config = dict(
    n_layer=12,
    d_model=64,
    n_head=2,
    n_kv_head=2,
    head_dim=32,
    d_mlp=256,
    vocab_size=598,
    activation='squared_relu',
    norm='rmsnorm',
    norm_place='pre',
    norm_eps=1e-05,
    positions='rope',
    rope_base=1020.0,
    rope_fraction=0.5,
    qk_norm=True,
    attn_scale=0.35,
    bias='none',
    tie_embeddings=False,
    parallel_block=False,
    extras=['local attention windows', 'shifted keys', 'gated attention', 'value embeddings', 'hashed n-gram embeddings', 'a smear gate', 'an embedding shortcut', 'skips across layers', 'LayerScale', 'capped logits'],
    init='trunc',
    init_std_qkv=0.0559,
    init_std_o=0.0,
    init_std_up=0.0559,
    init_std_down=0.0,
    optimizer='adamw',
    lr=0.00415,
    lr_mult_o=0.609,
    beta1=0.95,
    beta2=0.95,
    lr_head=0.00877,
    warmup_steps=264,
    schedule='wsd',
    decay_fraction=0.801,
    decay_shape='linear',
    final_lr_fraction=0.0,
    batch_tokens=[8192, 16384],
    seq_len=512,
    doc_mask=True,
    train_tokens=87930000,
    steps=7214,
    dataset='wikipedia_en',
)
Each number is 128 + 24 x the weight over its row's rms, rounded and kept within 0 to 255. Layers, rows and columns count from 0. Numbers have three digits each. The size before them is the row's rms in percent of the matrix's.

# layer 6 MLP up, 256x64, rms 0.235, rows 158-255, columns 0-63
087:078087096095140122166116156134112123108154142122145119148113117131115148156099143148124140116132097102140093140126107125105115145147126113099083195105138101120119138132156143113095131055135117
101:092107130097118109142132176185126139110071152129153088106153166102137124129144167137134123142154160121103114129098167162126122099120142151116151103122160113155134115151091125144123150133121086
101:144163084126118139063123151091176142170121148115128132138123128132120114123116131144083134105138092153143134094141128140147100083125095106084118141151159120121160103183145113160136123130138118
100:153116116113087088158165107088151141121134114156122092156148148055124145107132151137127169116139105132144179174104111106137128124139112106119096133132144122149146144093141139131100156110098122
095:139107140117134137141106147133153154168146098091139118145127133168109153117153151153128130135144110123113119166156121138137180153107138147071141102125169108183166129193136101129134135144143148
091:079134138123136105130104125164123125108141165135112105145120120164118128091109207141133156156118141121116186149159104127115128162148109110139140173105113084118133143125140124149073121126120147
100:108167092137114092113148176087163146101106126072118145122163140110138117133134150139132132118130100142110101142093138103101118175126109128117131183112087104107096120123139129137157101099111105
105:089117144126140105148121147142105132150108173121110141138121176098145142143118129146112108150108099122108152196119149112110086106135109190133133171086130114128138154157121118136122150090118165
101:145128147098130087131134098110079092138097147101152174125126107149153095100131158120116145093101132098108159139098170109118123174097132134092132137131144136153124113171132098173107126116127104
128:131121121108123071127108128141167119123120142129154098170116127098149170140127098130141157119123164168130141124109104145072133111110099129115125126176150126188122144113095117129132157107095078
090:139088151152094093120105140133121106172174112153092131157130191120110132170128117151115134141145142106122095140109122126147133140105147093106123160105141127144150056114115130137141152089140121
105:119133142153127142116112121096110113110106122055150124113153124107107167128148113165122117138123174114112119131133135096100166140054122152126112135116121098160162129166136101178140136123134102
107:105137113160129124105166123140122120099088120116096095175115129134108180107111131139112108141146147131117130174117108111151130118142118195152121152161109115182144107090162120138169151123128117
098:086121124128137108103149160098134121124127113128133065119094142127133164118162144138123140123093147121124172158112131103134145101128125127102143173117181105131151146176098069128104155109101127
093:117151141077135115119085139125106162103152105100130142131191169149133133131122146112117149178114149116144183128126149121095133140135150125109123111154145102119167151121085145135086108105127161
106:127116155089090149149098144113138139154151113122147120129165113140148181151107179136133106159112088157158117127132126154120116127082119112088074166141152133129110147137098123115103143138172117
108:143142156144116109060111186130121151174133125113147126112150130123096104136123136142098121156154112088136120150111116102096157168095120139139105107115093073137163098150124126149128124130163123
104:110105194129148099092105126146147115152131135127122154113136170102122170135096144120119155145156115108125152137101150126121144130096146167130134162117126122130128041130176097121133121125150117
100:133127083141111115156124184108122125186122166128084119125142139137133151139114091126114096109120150140149150136133158100127123087074134185102143146119113128136130130181087105117140126124147112
099:122122137087152152094149126123136080140180139140121152118115176139130137094125151111117129141147134135174160136133094101138152129140135148104098133110136186195163128127145145135125153107149159
114:088140095110134118095142169113138135139106168103137110115116182098178137132113129138108151157126116102163121138129138120113175104092145139104121107164165098144117104115135120112117109128117062
101:119126128112133089122107163113134151119156141107144152119129165133116124141089149129160137159096118163135092110123098079145134113110091146147139200112159109148149149133112126140100141133185093
098:109140142139123133104148136154125090168153148137097117126124101135103115127143142124093180141123140104128180128083124138095144136111082125091114136118102094157132103133174108112164185098116144
043:112101137118122122117133150131133100141113159115112102141173152080096166112110145160120153163149152138145138142114090111106155133100112164113094138138125097148146099151122088165132149078132078
102:097097126133155072101097136138140147124134135134169122138115157125111173129123121141127183129149146127125141163095127116150147165104126125150153135176131173155100104135109063113110107144147118
090:149099106098132055141132115080131153151104118117112136152111161095116180148114171157158165122149141145162122126153098129132099101152115149136140121164144114117135149153125097144138096139134118
105:168119165134120105118108109111166111134111176130139125105126137051149133114106154112136171105137119132157143136067148126157103113148104143083124139112161091144142105159124115118114136116145114
092:093102093139138130119187130102124163090149109106134144119139169154102145158093150183129109131164186112166128134161110126134096130110103149131111129133153088157133119159149126127122130132143131
091:156128135147133138133159131116124108137155144106107123122143138073156113099074112150095170123183153149118140152125135114102126121122071177145122146135077118098128114106161103104111102129143112
101:126131139086124118065127114148153112118118147145122153175144185092116164116086124122104133164140120164096111104092131155122148152107142132140135114114093107142080092104143106128115115125135104
094:101079165103162094151145123131139173119101121137141126124113122131124110104147164130120140117150149090141129132125128133099122111098104200110166151131160142164154077146126123153099153130160120
103:091094184159089138144119092149132088106115128140174125108160175119132140121101140161114155134162107149143097145143101122085116089126063147146111141120137144142144106134124127136114116140126136
096:078116199137120090072110125133135141147099136118136134116133092107131106098088137106082156140116128150134135113105082119061157156113129157126116128122120149144126101119109120127110130141131142
104:158102139153122119118129103165137172129107110125083155134115158090131120124107141158128122160172143176112090108089145114096130129094127111142143148098127123150117144097115106138092162107124069
096:169120153160101146104133092113134116138093147127112094131127114131137144135133148137082142140185126158144148163141138144138145156062096099138063126109143154147104111099130126119125098144112108
102:092141123101113124096158136110129105167154188132109137118147126091120095113157132159120145127164120123165093136112165115120114138110111136098138137116118119164140056162129152114111136123175146
094:126131121101154142149159126125112150119104135118131099148135128081112107091123138145112115177158108133116140118123152096118152098123100169056102113116104155134147153112071151142123176155136138
091:162127076139154115093089140116100138131174140105140119142107173109106134100145138137129117185122120146142119109109128151135158101132094141128124105098162107131129100095108132185116111116097086
101:149164171128132083123152164117074124098135158103115108097145152120091121156149136119112170091118132135116145129113140117114155151123116116097116155170175152149166147156142121121115126104088146
040:132144138112104095087124157151138087129110149087103082146146155112141150109103157157105139161144135145144118166102094112135146115127083129114090153112110108147137108122119116180109162101137093
103:112118100122102108129100149112154120120119111136117151198171166120099152145095086126101111144127123146099145159115108102169132127115130152077123119136118102107103089131145134135156152081111151
100:119105140134137126162142161140136135116136105132112144135125137161140197111119147128150165158161153125114121161138107108103163161137124144106146140128168096133138161108122074140053121129161140
092:105124144099129104104113156135097084097100109148099053113122127167153110146115112191101168127105131120140137130093128132121186117101127131115096123128119111129138106150147120133128089120118141
109:102130122081118143108130150094168132118165119115102127106127127092088154146138138136093145163146136098152148140149104103151153123148124160118116138095103147169167133112096144183116124121160172
105:139093150123086121116116114105148072131116114142125088145149125143136127103092105117102144138166149118112109161126119171152132133093086163137096134180165146163134145123123141177154143122146149
092:115137163109135125160119150158142148126126125092117133112187182140127108148077112194099146110128148104115143110123119118134172093125129150142145126169137116103160119120100101141157146132107098
098:094122128126096106124150182117129137175086106110153083088117131117151121095118125175080137125119096162105103123120115139134125123108159135121107151146133121150174110162092121116089152138110139
094:130101150155035128143137096128167133141139146143147142179094134161129126139123099129118110128109115157133155187116142110133116125122121124103101183146153107151100137122102133134117152114114141
121:150156099132119098138144142097116098107106125130074112167138179136087146133110145138130128175148155093117117129135112138158156112107119139113143135159126138163159167107159064138109152142136137
103:094098118134103100124099149151128148139126116094136136164130117134086142101134140118142147187113165119177111122112140128105143169087119127121086112130138154127185101141138144156106177149112143
095:118129122165148131122081120147150108086089173111132177120120109091112130106116156133107160122143112083127144135093167096123163116158088142107158143122141141137150086110131106140118145100151102
094:123131160087101122134112180160151146171133118111106083116138167137149151142132138131082114150112142093106104125136075136120132119120103116137140141173136088123070125160089122127116147113112141
096:111141153150121125100128122107163142149081134114132145110106124091118113133123116132085134133101109153160149174141136098145158124121102134114131124179155128155108085206138128149122151157170125
103:109146135128123102125119149127135145140113161114107104146137160154096099087104130147132114111103089115128116109084161105075151120112076130106112138061133114136116142101093120131073109115113112
097:091135155127166109114125128120121088164097167128129124142136128107097142111116088131138156136170131108154130114112096126152145122081099147080114154098134101122189158120138096095093135144120108
099:133109086149127095132142158108128144157099130113149149154151121126072118138104146151094126112168125162130101143105090127102180125098121143138148113086121126095163102132140078133105149136088123
101:136130085118128100119177125111175123136116136128160102114156171134165132113083149149137122078137153158112096124096111132130178137136153149092105148176109118130109088137128126127140131098154145
113:088156099119133115112164165098144092104134125110140138109169157108126114126127091140118144117176130141132128135145088122164138101113128120148103159133171105141162135118130055147089132153155139
104:116123155127153148066096169111136085138105149165120094180131129133144123088087160148121174130109131166123119125134134145138136092118132128099136128184138102155128116168137106123136114134152132
108:151116148140080126147090118114103120129129161121155128147146114123158147158112159134116171177167100120120128125132121120092165134129125111133096137125138154099132058151137093130158134080168123
098:119126154104161150057129143127154137137126135130107088153124129121145139102138092133098187102148142145136101096137081090145127131104095096117105136100122112137137080158160114145096138133140114
100:133181123131124100122107189108156124139108142099077132182145108140118129154077143127137171128156109116111108119134135066099133124133131143144143101153149144120121109107165095143139116107141114
101:125133115065111140110149096104136150119132170126127102153158110103117134149050125127131129147138114117120089144131114126083107135109109106136156123141153132136121155127060121132151184131132122
089:100127111125135138104167117108066135151124143117133153147105152083103157171133123138118135090131088104096145151147111103098156159151105136124102106155146139108108106141108125181157163101119141
108:123134123103099066083097125148114102161133141118069127108159098138167117112125152140093131146139120130121092132101166112117146141124121117106152163108158142174155147120097135119139123077130133
085:141141109127104115140141131148129074128146152112154150133151116121095126125137111137083128106105139096122126148108129167127172149157113154119146178160165078148173109165120135133132146079103159
083:126175106096130102129104143169083123113117113129145123121097148138128121126127128152139172145109099124149082067108104084114115115124142140108118122090114123128114103083106138172135165140106086
083:130156140121108096141130155125111133172147140091130087127148133147149130123098154115164101124138111111116093173149112064165133169136131108092147120117131096094099131135095126154151160084125142
110:107122175150134075117117137133094126126137127114083132153140169097131160129136109111109125107137126117108131126127127136111131173084078149098132134111159065126105105106136134149090140104159171
098:079124159109132118124108151091099137103157159133166122112094147134132154066105146139098139178158150122124129149096167132108114114133137149078129140114151132122128157092124121108134164124112086
112:112147108086106118113110153126096124142117083079156138103133117146160198114143134120093130169130118141146135119126146098149160152108129132088105148119141105134081138173136101165149107135121128
097:100147133105118125118101141116136102102097155118151149130141113124087147140102110205101140136113136131120088092098106137092139155129120134119148147115123063133114123159142121137121110078145078
097:079109156144144121111117141144175104107102138109066105134125115123130127142078152127122161147175146171122104146104136110121159129111156141148112153143139107132098121183153131164135144112143156
094:083172143137136117092149152151131123113122120127141125121172123109120162114103117160114123082118180114127137106120099111108121129105133109121113167171112124125118099192168137170118163126166121
101:164132162102119132161173104127123151107117112103120152176185154106094099115128123140118132138115161115112110163127136134135122143106087165068100152137139163143098152105103146150150124112118136
103:165152140146112132130105152098167109134095136064157136093131115108127104132095150140093114102157145175118136145100086146124143150083106151142114119142158110129103158133086104136117102106147123
098:157117143131107130132099164140155148102108138079189148137198146098135154143115160120113133152166125141122139150135149128167096138132133131113086137134145096103122141131096101111099094094133128
093:089123127159106140134138119107156145148089145087158153134134117112171117140125157168140179136153142118136104124093076100105151096128108121135070166099117131122114121115130146111130130132181112
103:155124150140140134102179137173084109113157160133117118137132114138133120123097136130122200137127174120112144115087141122115160148129098110105098135176149145149119121122155113135087165086137125
111:094104113139120041102078135110152126102137125136096130110155168154099120117114152112112150139133160111131121134139144108142109134094097152124147136129151085148145117127107098156143181124140149
097:117119160142108149133115112159099104109111126142133108135160146153148128114130148199115143148152148156159105167128097179126143115146127144126088173147116122126151135115146108113156164132084078
087:151153131120131139118114158126114136157178061104136151129142102112134142104068136129111132084133123169101125147119144119161106095155111186116132137143140146150162160117102113141134110090122109
094:093152122132113121134154133137160149133131144085162124172185175097079133134113149120131128137131154133145109122086128105168124105101125116087116113112188109113104145132156120155115111151155134
088:118097071083122118109085165131114117147151146160160127130113134167126109077110185129097126136136132112133157138156110096122158155147098108128109111100115149121124116169128087126109116112103124
097:143096124152161113096121129149131084155163135147093136101150094105158135118145160142127140133135108098126115145147117171125138128139041136108132135169106124128120088156093146130147160104113121
105:102125127128151143128169119132093129130145176101149142136089122142165146103116151154140173146123168116137146188160094136149132141114103096060114152128141135111128133131117129159080141141112138
086:129099171093095102128108160146131137136147103141143129118136140106147147133122119195056105163167137116129078119163127139104122157130135115131105143121093117115126110121085089116139156129114146
089:170102132139119146127177155125121138145151110140132120122171126093143126124116088115138156138161138171159064138082114152126150130111125182090123123154154118146137124155133118139122110093098091
092:086142133129147157133107147112145129095077123103122114153149139139130148157129117111137178131111112090149108197178108142112113146120113112142079128126135135130119131112088100133098152071132134
103:125135166115089116100136135107099102109143118101136097132114127173117150093104107153136112147131107111135157160135145180162128154150116149126129201157107128117150129127084089135122149084137113
097:104116135128126114084108102097145129115121150140133157201131148130116118123145146124154142165093140116165095123127124152155133148092118152102152149097140152180150151124100102127113080124167104
101:098112163133127102133116127118117134175150152121143106108108145128109118149108135134125177136165131142098152191146099112133153112131095146078120128138156091086175127142129127130157139128182105
095:137132142129142093113083115117143172158122156111138163154155167131163126154113163134110121136103097102127167131127141065072123113126115136142120162120119143169157169139122110116134169113135114
103:109111128122120123124133130175150157102125147104056165123106122125126155100104154114143164101122105132121154196104155129123109129119126118121134147125151089126117168136091121139145188113106104
106:101154129080162127126118201174130132138126120077112137157163126138134151150099163134158157117150124105151148149144130123147131101129135133079138098133176144121119123175108117124146103123131149
133:100113161117123136124143154112102144124121135129119114104102154101117109096114158129108140151174114119161151131086139132134114140107081174119079128099131097128147107129117121155104178060140157
102:130143097099075082107108181174130155124132123083128111110167148137096167094094136144105115123114099102131105141105122130147138155137135114130124137133128104105126143114094141164127133078124090
098:131116102140079095131100129129168130132145121129135142143121151145108156131138115203136110131147114138102152120132130116099152133061123094080130141133163116157115136151165105130078155152124106
# layer 6 MLP down (transposed), 256x64, rms 0.226, rows 158-255, columns 0-63
088:107124158151137167161099082134111125090131107122137144157165111128121149130094119083129153102139130117077154179106147105148088148141138146132154114160083090124104103119119124140138157129102113
104:109126089140116102141109145156090147147139101107130117169105073124117121112108103095121139100138111153157131114122110084103160095160142143119142141093147123123101136109132122146164122087115196
099:141104129137120087079113137121164111159155149126132170155124127111144114117121117121157099110139113146089139064138169154123097151109119121104135149165119131120102105109137176143136120076141167
099:134117168151129134148125157110085135117158095121098136113143133165157124095157115125136107059139128077139130160131167092173102141130103115122128111121105119093095134108148151136095164136113119
102:124165128130122126180129115128105108142129180133174088107138097123106172148115129103163116112118128119142127133170151131133081147130094110096155082114111114104102156114147152091129143142127173
090:101125101112148151143118147117148122127134128149141138076161169134146147134134125098157108119165119154080085113122148135087162151138089145128169170082123149134142187145125146119134140111140145
093:131096118148116131143111129098097138157144122168143082129133116164112094116143096143128123090146161128134137153099196133141184084107164110131076098112145107114143128117115122131140158128135148
103:122089121139144098148109080138142119137175151142095134133126095110073111108115087112170127162148112161121132120092135111175150113141125135151152140091137138147091172119108105129128118134141170
106:141127130123155132156104112169128116139142181149147148126143121099136114152154138099162215093121173100139118098101159126158127113125142119151159144129121087121124118130139097096108131158131152
130:130095143131115092173153111150144175138154123147167113144088087098124147169136099171096158109098104114114154111131102131125144115113121108103153138145166129146110126111141112111102161102087110
096:133098111172149101144130138134140128138121080137100126160135116137105142123176105080120092129094107161102130110107092168152097102116109126133132140058147130149124130134112079110115153113143109
110:141134114103107122097099130170112114134142112145125126116137145114151148139131143117141115126124130070166131132057126126143112124187128122150146082134091140154167116119132166162170116121177151
101:150120103144156103134139135148147108127153119086156189152165148091135100159102112128137116147108143110119155091154118105130135123144110107152128136071066097111105140114135163118154135129131098
103:111125142139138139152134137126140112121081141121157151139122109149109120176116124159133090080125096133081134123142129130101115109146145078125094099086090177121125150109066146108127114146127093
091:115078150146123189162169161133141119120104198140117113109105125138120164174126110125138112143147107131117101133125147121114093123111132170153093151153101107139126134093149156121141131102100129
102:095148115140122130139127156110102143143131126076104137132132130139154169128108066095132171176123130166134147113124126173129110181120166154157134141094131149158141115104119152145161110153114137
110:117103115111121103143159148164129160153142108128151103127089084162137168151175086111150135118100117121145139172155139146113128140128143122119107168088109131105120110139157135137200124135118107
103:141117146101156140149111099138144106104112116126133106044140092110157165151150154105143103107109125135181087128163130164145136136112150130118116097107138103118145114118154134147158116176119130
108:148105130129085106140120127115129070064136107148134114107101100160125109152157095139133106165131068085132111109124135143102129139135127133130120097110125131175134156119120103121178121111091138
098:093081102119133160087141070117151127116136113085122121085071151145094125116136130082151108141129152115104171137105137124168133100109127121110141108140146131154167113123142137113137138132142167
115:115084134178129134133144107174099156125100086116146121169102131114138138110128148127095141140134102147134096085106125124135150111117087163115098105133116143081136107150142161100151174109164135
105:129106111094155108111116111121119112096170111140101071131106123178139162136187122155139132095089095136145120116107153137167146137123118118136133137140145143107151112138116119161118140155069165
095:130136128104095155098200163130115164135091151119138123175109134126152171115138113136138095120118127118147102150113110155154123129123124122143129088097101074115154137153159078144131112140102144
037:146100107109143174084078120149128116138111100135109132131133121139144128122127115135163080122144091127166100128136128146157069121137152150131083083117107144143130122103138105163180118095110119
104:140144121069147138129114110148125102153141148113160089112174155085139146112079160124133128107119152132183137137131112104141097148139173142146119146104096116131112159108091125128148146172110117
091:085119137084152104168143119124183150115164098153141139122137104152138142134121135125130133081127125147075152112124082118130120080163099091115149154121111157101141132139132143127136134181106116
103:138105159134161156127133157137136142137155127148151089071158152144152104145100110139128144158114105103121161141120166193122092121103141094123101139106119155124130139135110099097101137172134096
095:142107102123142131091092112141138113089101097134126133120141120056098098197156116122118099112155096081117122128129127131091142141123103131152124115147104128090145167115112120128166132132102136
096:114092107148092132111135164115133152134139142097145111114109111148122163130168096115109114151165125098104107129078146104102143146094132170150159160103134151094104115107073138124093116115148106
101:110107146131139127130095117148133146146121109129144187089146073114159136099129123093146127162074153142132102106134122103098136143133144155116132114149130147082158091144060131115141134121157129
096:098087142124123100167123088171099114125154189146111132136122143114120100159147133098131120152106077116116142170139074125130106138128129178137131147117119111143126101092145133140123120080109125
103:139106118150110157144165167155119093118132089130169154128148151155137118170134133121096088140166096150148133106132115111115143157142149144178139107174109087096134176140136123131152130130096120
100:156128150128150139149118121138143093102150086107091155121147063131152130158151145140138069145136146110091126121146111102167113129149129149130143127155098164127147128118100142144076150170107118
105:143124180132132130123142123116163140089132118131104157125127090113106148099189152110138105147125133130097137111131140135130121121083150091100139156153112136094123091146119132102094178098129067
098:123110153136093077124107128131138164184150116132073097139115166132123138075143136108137124132111139113125128117124168128164133100110152166156142130102101128148139165097121127130158094159089140
101:131125112098133134107125143090136105120106144139175128143118079118138171105122165173117149125106115112133164138144113132115146073115117131117103148131122105084105161169156100088150094129083119
093:130125133125103097137128108099125127115123116115086106130194104111178132097185102141121102096140099133132129152164113129139097165123169111109113136109096143140104133112147126156147167085128161
089:134100142136118123120181170110131126124115132157101114098123183160148152098158155138134099133158098118086108141083164125136123132173119164170116126122138108126144129104096125122135110072140115
099:124089139174125148113097107150134159118106185141129155102135134154076138136151130110099120111144099160158144110111101068131128141124105152150098128087116156161127110113153130117112093121098141
032:160121100121141183108086119188112113119121102153137145104107114169156138111132111153146096121142128090131116086110128137142087114124151122150116120124107106124190141131130142174159125094134107
101:132114122127125134149127129094128134102071131121135127148166104115115107129109155118162192156119139126057140170156121114090161103131106130155116161127127124093102121132121152153141090129162153
105:169133139119129113168123136106111163095121162164176113104122101129159137177145137120141094146116127140104119098160125167131112191160111119117105162114111129138167108119130092129140093145104119
091:130100112125151110132095138092151114157085110120139132118131108161121114078163162141130117155136153121141111146125182087100147117093141163141153081153107144114100119106132134142127136128174178
109:102103128147128136142120084157108102132109092145159139080118116118106096119122159118103161142093130139127178141167117125145119111140099112112095165139128089147162108107114140143153182123140176
094:121138114138101137142143093100096142086125116183139094140109082142146133089119110079130107102137128123109112136153111122180095131077137121180112129119116134112133157154115135163159113139097145
094:111092116117178118153131118121147119087105136152114159078127164132104147139095124092140158132148127099113157126083144102153143094118124088117116142115126145116097083117091113107112080118154109
101:077102171147115122145123115154135150139073115111159151134109133144115141110074133104115138116117128132123116154096108139131128090086131095123112160122146204099126137098103108105138102139153120
092:127128109138155148127106119179128071108132122136125157131158129119128095092112145115124109193117125116118140104135147176126098103131103141119127134110054127117142102119109142128139080081142108
116:118108125161125122150143077120072123085139120146155083120109082129143099097137123139155133130122123128120106126158120157126113114166126141136097147183142129114160164115094115187153151135141123
104:131087139165124097165140143103123162126137089170140151101124136094127134142152130127107166129191157122131083149119158127129145120176112113099134132131149149151134101120121157115127166110084096
107:100118138161138101140150122129126120107104123152106137113117100103064126154134105135150115131091150100094131129108129117131106109118124147130110165097100155143131154128130078065107149170077096
090:104152168084111130101128090138132092134099124152123110103101130153146125155097095105132106146138140125082155108148103118107096133120124109110121139149114099148182128138154106096112194163116133
091:150098127118127187131114138167111117140121135098105143083079132135143087111152148136148124146119127131151131108153155136136105135177162134130128149141084118078138163082078145148139122140126152
112:114085112149149145139153144127110139142099128131136116137125175105102125172108143122175093138132101153139111114105096211137124138134101136102110122121140119110104180178143115146138146119153108
102:137105128105138177161137131116090120128117138131175131125140120146158112134171147106184096142151116149132161114140106143195126166075163114139119132111102111109135098129129129091137106129155139
102:120111115114130169135127117146167131135125114148135125134100108147166121159121130133174151153134096107151148107177188167162129116144147068138108149140121109141124148105144168112106162171123111
103:132126112142124152102131091140158118097145139138122089153149154148057103122145106143154103135153117085123141094144106167152136134134167123126073131144143158158113130096151158142165136105111148
108:120148133112103125123105152169121088074089137171093164107124164143125107109160130148144121111104143168118133120149092110167138152140143113187109119121091119139120139106110139107087142103123110
097:138115111154152122142076138117116100152092104195152123098100123188129137107152134138160164111120109136142126112117152143162114131150133124116141137171128108132156112149161105116166094172129139
117:175129146100113169122093152145101137073137124084096151114136105131100120145127115119157134136110099187087164152138112128096126123104128123113154116150136120098149114132154108142160094087117111
096:165118137128081137145130081122095117136164119144122173130133131150159148117164131108174094135105154128113149099092144154115112164115125152172141110123127162088110106116158161119160155109109149
097:108123121169173124153163150135153105137158093135137132111147148143146147130179093085128101142102127155140154114140135161123152091150139125122149078123109114152144173100095125127077153132150128
101:135123141153133121148116136142132076090101098139115152141100156110138080130139156083169136166135172119157142142116154127166165126114100164134138108148127094182114138104158106134114098137119119
091:141141130166154121135130118137147110162115102121113095135124157133127117140144164133131099170119095145111132142103118154159092102191105139114095102156103130133099138137157115175132092090105076
106:093090071121112121104080096141147119126136130114124159143129133118191105142148150123147135137155114128095145130169136125114129127103168112120122113066139135134146143103157142163168105107161118
090:135134146159115122163136136120163121091102116115148105081121111098121131120173109139129135105112144133084178143105113126106130157138091112144131135083107162121131102083109151100166082128153161
086:124125154130101135142182135106141165171109129098111135162164153118116146124117156125148125104104133133142148171121138127178124124160131096138149126143167138158121184119136158095117140146191150
083:182183099107083140104090084144101087146160148105147135111124132149104089161179110086114111102134131142109110133168142143122135131169127153125116140118122112151140125154133120141141132126131152
115:121152120156145133139120124095144159083151118082143106144090105084128131134156113114125138120137149106064163139146130153145089187087122148112146131110111135140123092108154108134165121119158131
103:103123104091125154115110146101130136162124174100184091133142157135168112116085117100115098132135127082130158116117142092121115125123148149151134144120148170095092108160123130085138147130149100
106:136118102083113136165068101176110092120143128121145104130127148116190137127110113141106144138167112112185132157137142133129140116130150124137169112160107111150157101127123126106171112143158138
109:147119149166159150115139153099159106114140110167125118143133145148121114119142118122153124165116122162118156086104113120094141139144068112122169108126108105155170114125150122181119108189120116
097:141091155130160136118127142145151147130142114134135112096173142161153121118146122068120112118067111083139158147154144126163108151101137111175101114158113127137116164168148092133130108130101132
096:151112169104135126118105105130158147106125135146120119136144134118162113163129131125150153096161113132142128113085134118176120087169126121151132085146103140085173181135100128124127118112062131
100:126094116137121096119189110103129092093147133142127112115129158162114134116120133133143103113150097134102113126168120185143131144075118094089102127163146147142108144125140113137185130170142135
102:125101081107102116137113120140105139123128163144160121187073113145121109101135108118142129155108145137122149129094136140092104156125093070162101133121120087141087154126158106106144115104120148
104:127132155165125167123147157132129130177163122138085132129081139167110130156141098098122126146140159107134093101109153137100130129132083127111129095126134147147155122156110119152096076118093171
092:094153113122140127148106071169078116109164138104148074129099113137135101112129109145112133134133144117125161124147149163189135143165151110130118133137123113121120141065135093117128128114096108
109:137099155165155128119087146156105148113115182090109089117104146099150143140126134134098075118118125117122093086141138124138121104147117149108095133089193114110135115139129131106125121136159165
099:121096093134153125108100099100174125105136090145113122066166142177107152136133114087110141133141087109107164114142104090117097136122116153133141123120136132124148137124085098112175142147125140
092:149153156126148147124088085135117096138110110124133147129140131183106110132163131161113145100137155125150137119145074163177101143137140089162131138165098169135143138123135114091161125148125096
095:108111155159159203137129112145125096100146151132129156149122185103125114120097166121108122126140154132166113110124107109113152107146149135119138132132148172147088088127176159121158139118143124
090:108093094139128112155127153132095112140095149116178131100176127138109114085117102156099121168122110132148110105146108113135115145130110119160132112115161140096121115138140110117165155138197173
093:093152103079143170155140123135149116115141111139124126112152164119110133122089139139133122120128135181111181117145117100107141143116075086110169142121105181125169137096138123139120147097146141
095:145093091131151120140128151089125151113070098105149145130112121143116085112110145123085150137149159106100113135136153128118152113137128153116140166127134119091144105165127166123108182099080106
109:123145155117107163163137126121122120107107125168154174187108148167144159133155146109142161164148154154127115118103150116147133134150122160155171123099117125122103109158114093157155095117110158
091:101127118133123159120080141104178152143101107118097109111084135164134127140148139139118134113116113085156137114152095157163092092143137107137127123177148137118103136132152113108123152141109197
091:106133138081136138125160115113135176095115143148091108124174121148131132109105127142153104109163102118153128147147118099157127115104100123133112139178095160132133132111180188127093128098107142
090:075137140158136113150126136125120088133136116120136157069084145147119137162145119123122126158139108101114089135103151121139145114100125060090096116112145103130112100137147128153127156119151075
104:089143137141175143099142108184113135143159180131126152099137167137128107098137108145133100169107130130109109086116104115105106128162145096149158175121133133162129120082109132140140107137133105
094:114095155128157152160169104081115129126103133131160173166134158124088128126103139117160148131148109150121115109111076133143151136058101145121099144136139115125137133141091153124105166128138114
103:100101151128138136090135100105146125150111124111116131130144101193137138113193104116121111157085132137089157184133103131142166127128130115103125120127108150104114129138140164180156111115141105
093:122133121112119120160093094181089115101157159113142118142081141112106127098120131117141115148138099115137096111080127125135119094169170126166150148153122143117118138125114159152185085130144137
098:163119120132119140087161115079160176145100122156098137086131111103156097150131113127127092092102185143165132109138118127123153109110145118121130143123132118168160157144120094128139154154158107
113:096142144151158132138139159095157107123105152109076105153105153145095124140113060147149139136116127168125125121134123170115109140136153141151141115089113130168084142098177149132127160129135121
123:132124113139115138091127131078111169106166156147110123126105105111107116124103122128114141133115069129106141102139129121111063141125124164122153118092059091095107096106111119118136124118116155
103:111110148126117121124112125141089128132138142142149117082158152166139082118156097141095100134097156155104130111156112163153109156124110128134160134183095186162142131124175115124144135110118101
103:145127135131138110102081135142124108121142109141116153110136132101161119154114129097159105125126085126121153137145164150131085112146130137105142118138078092136087114107068108070149126102086097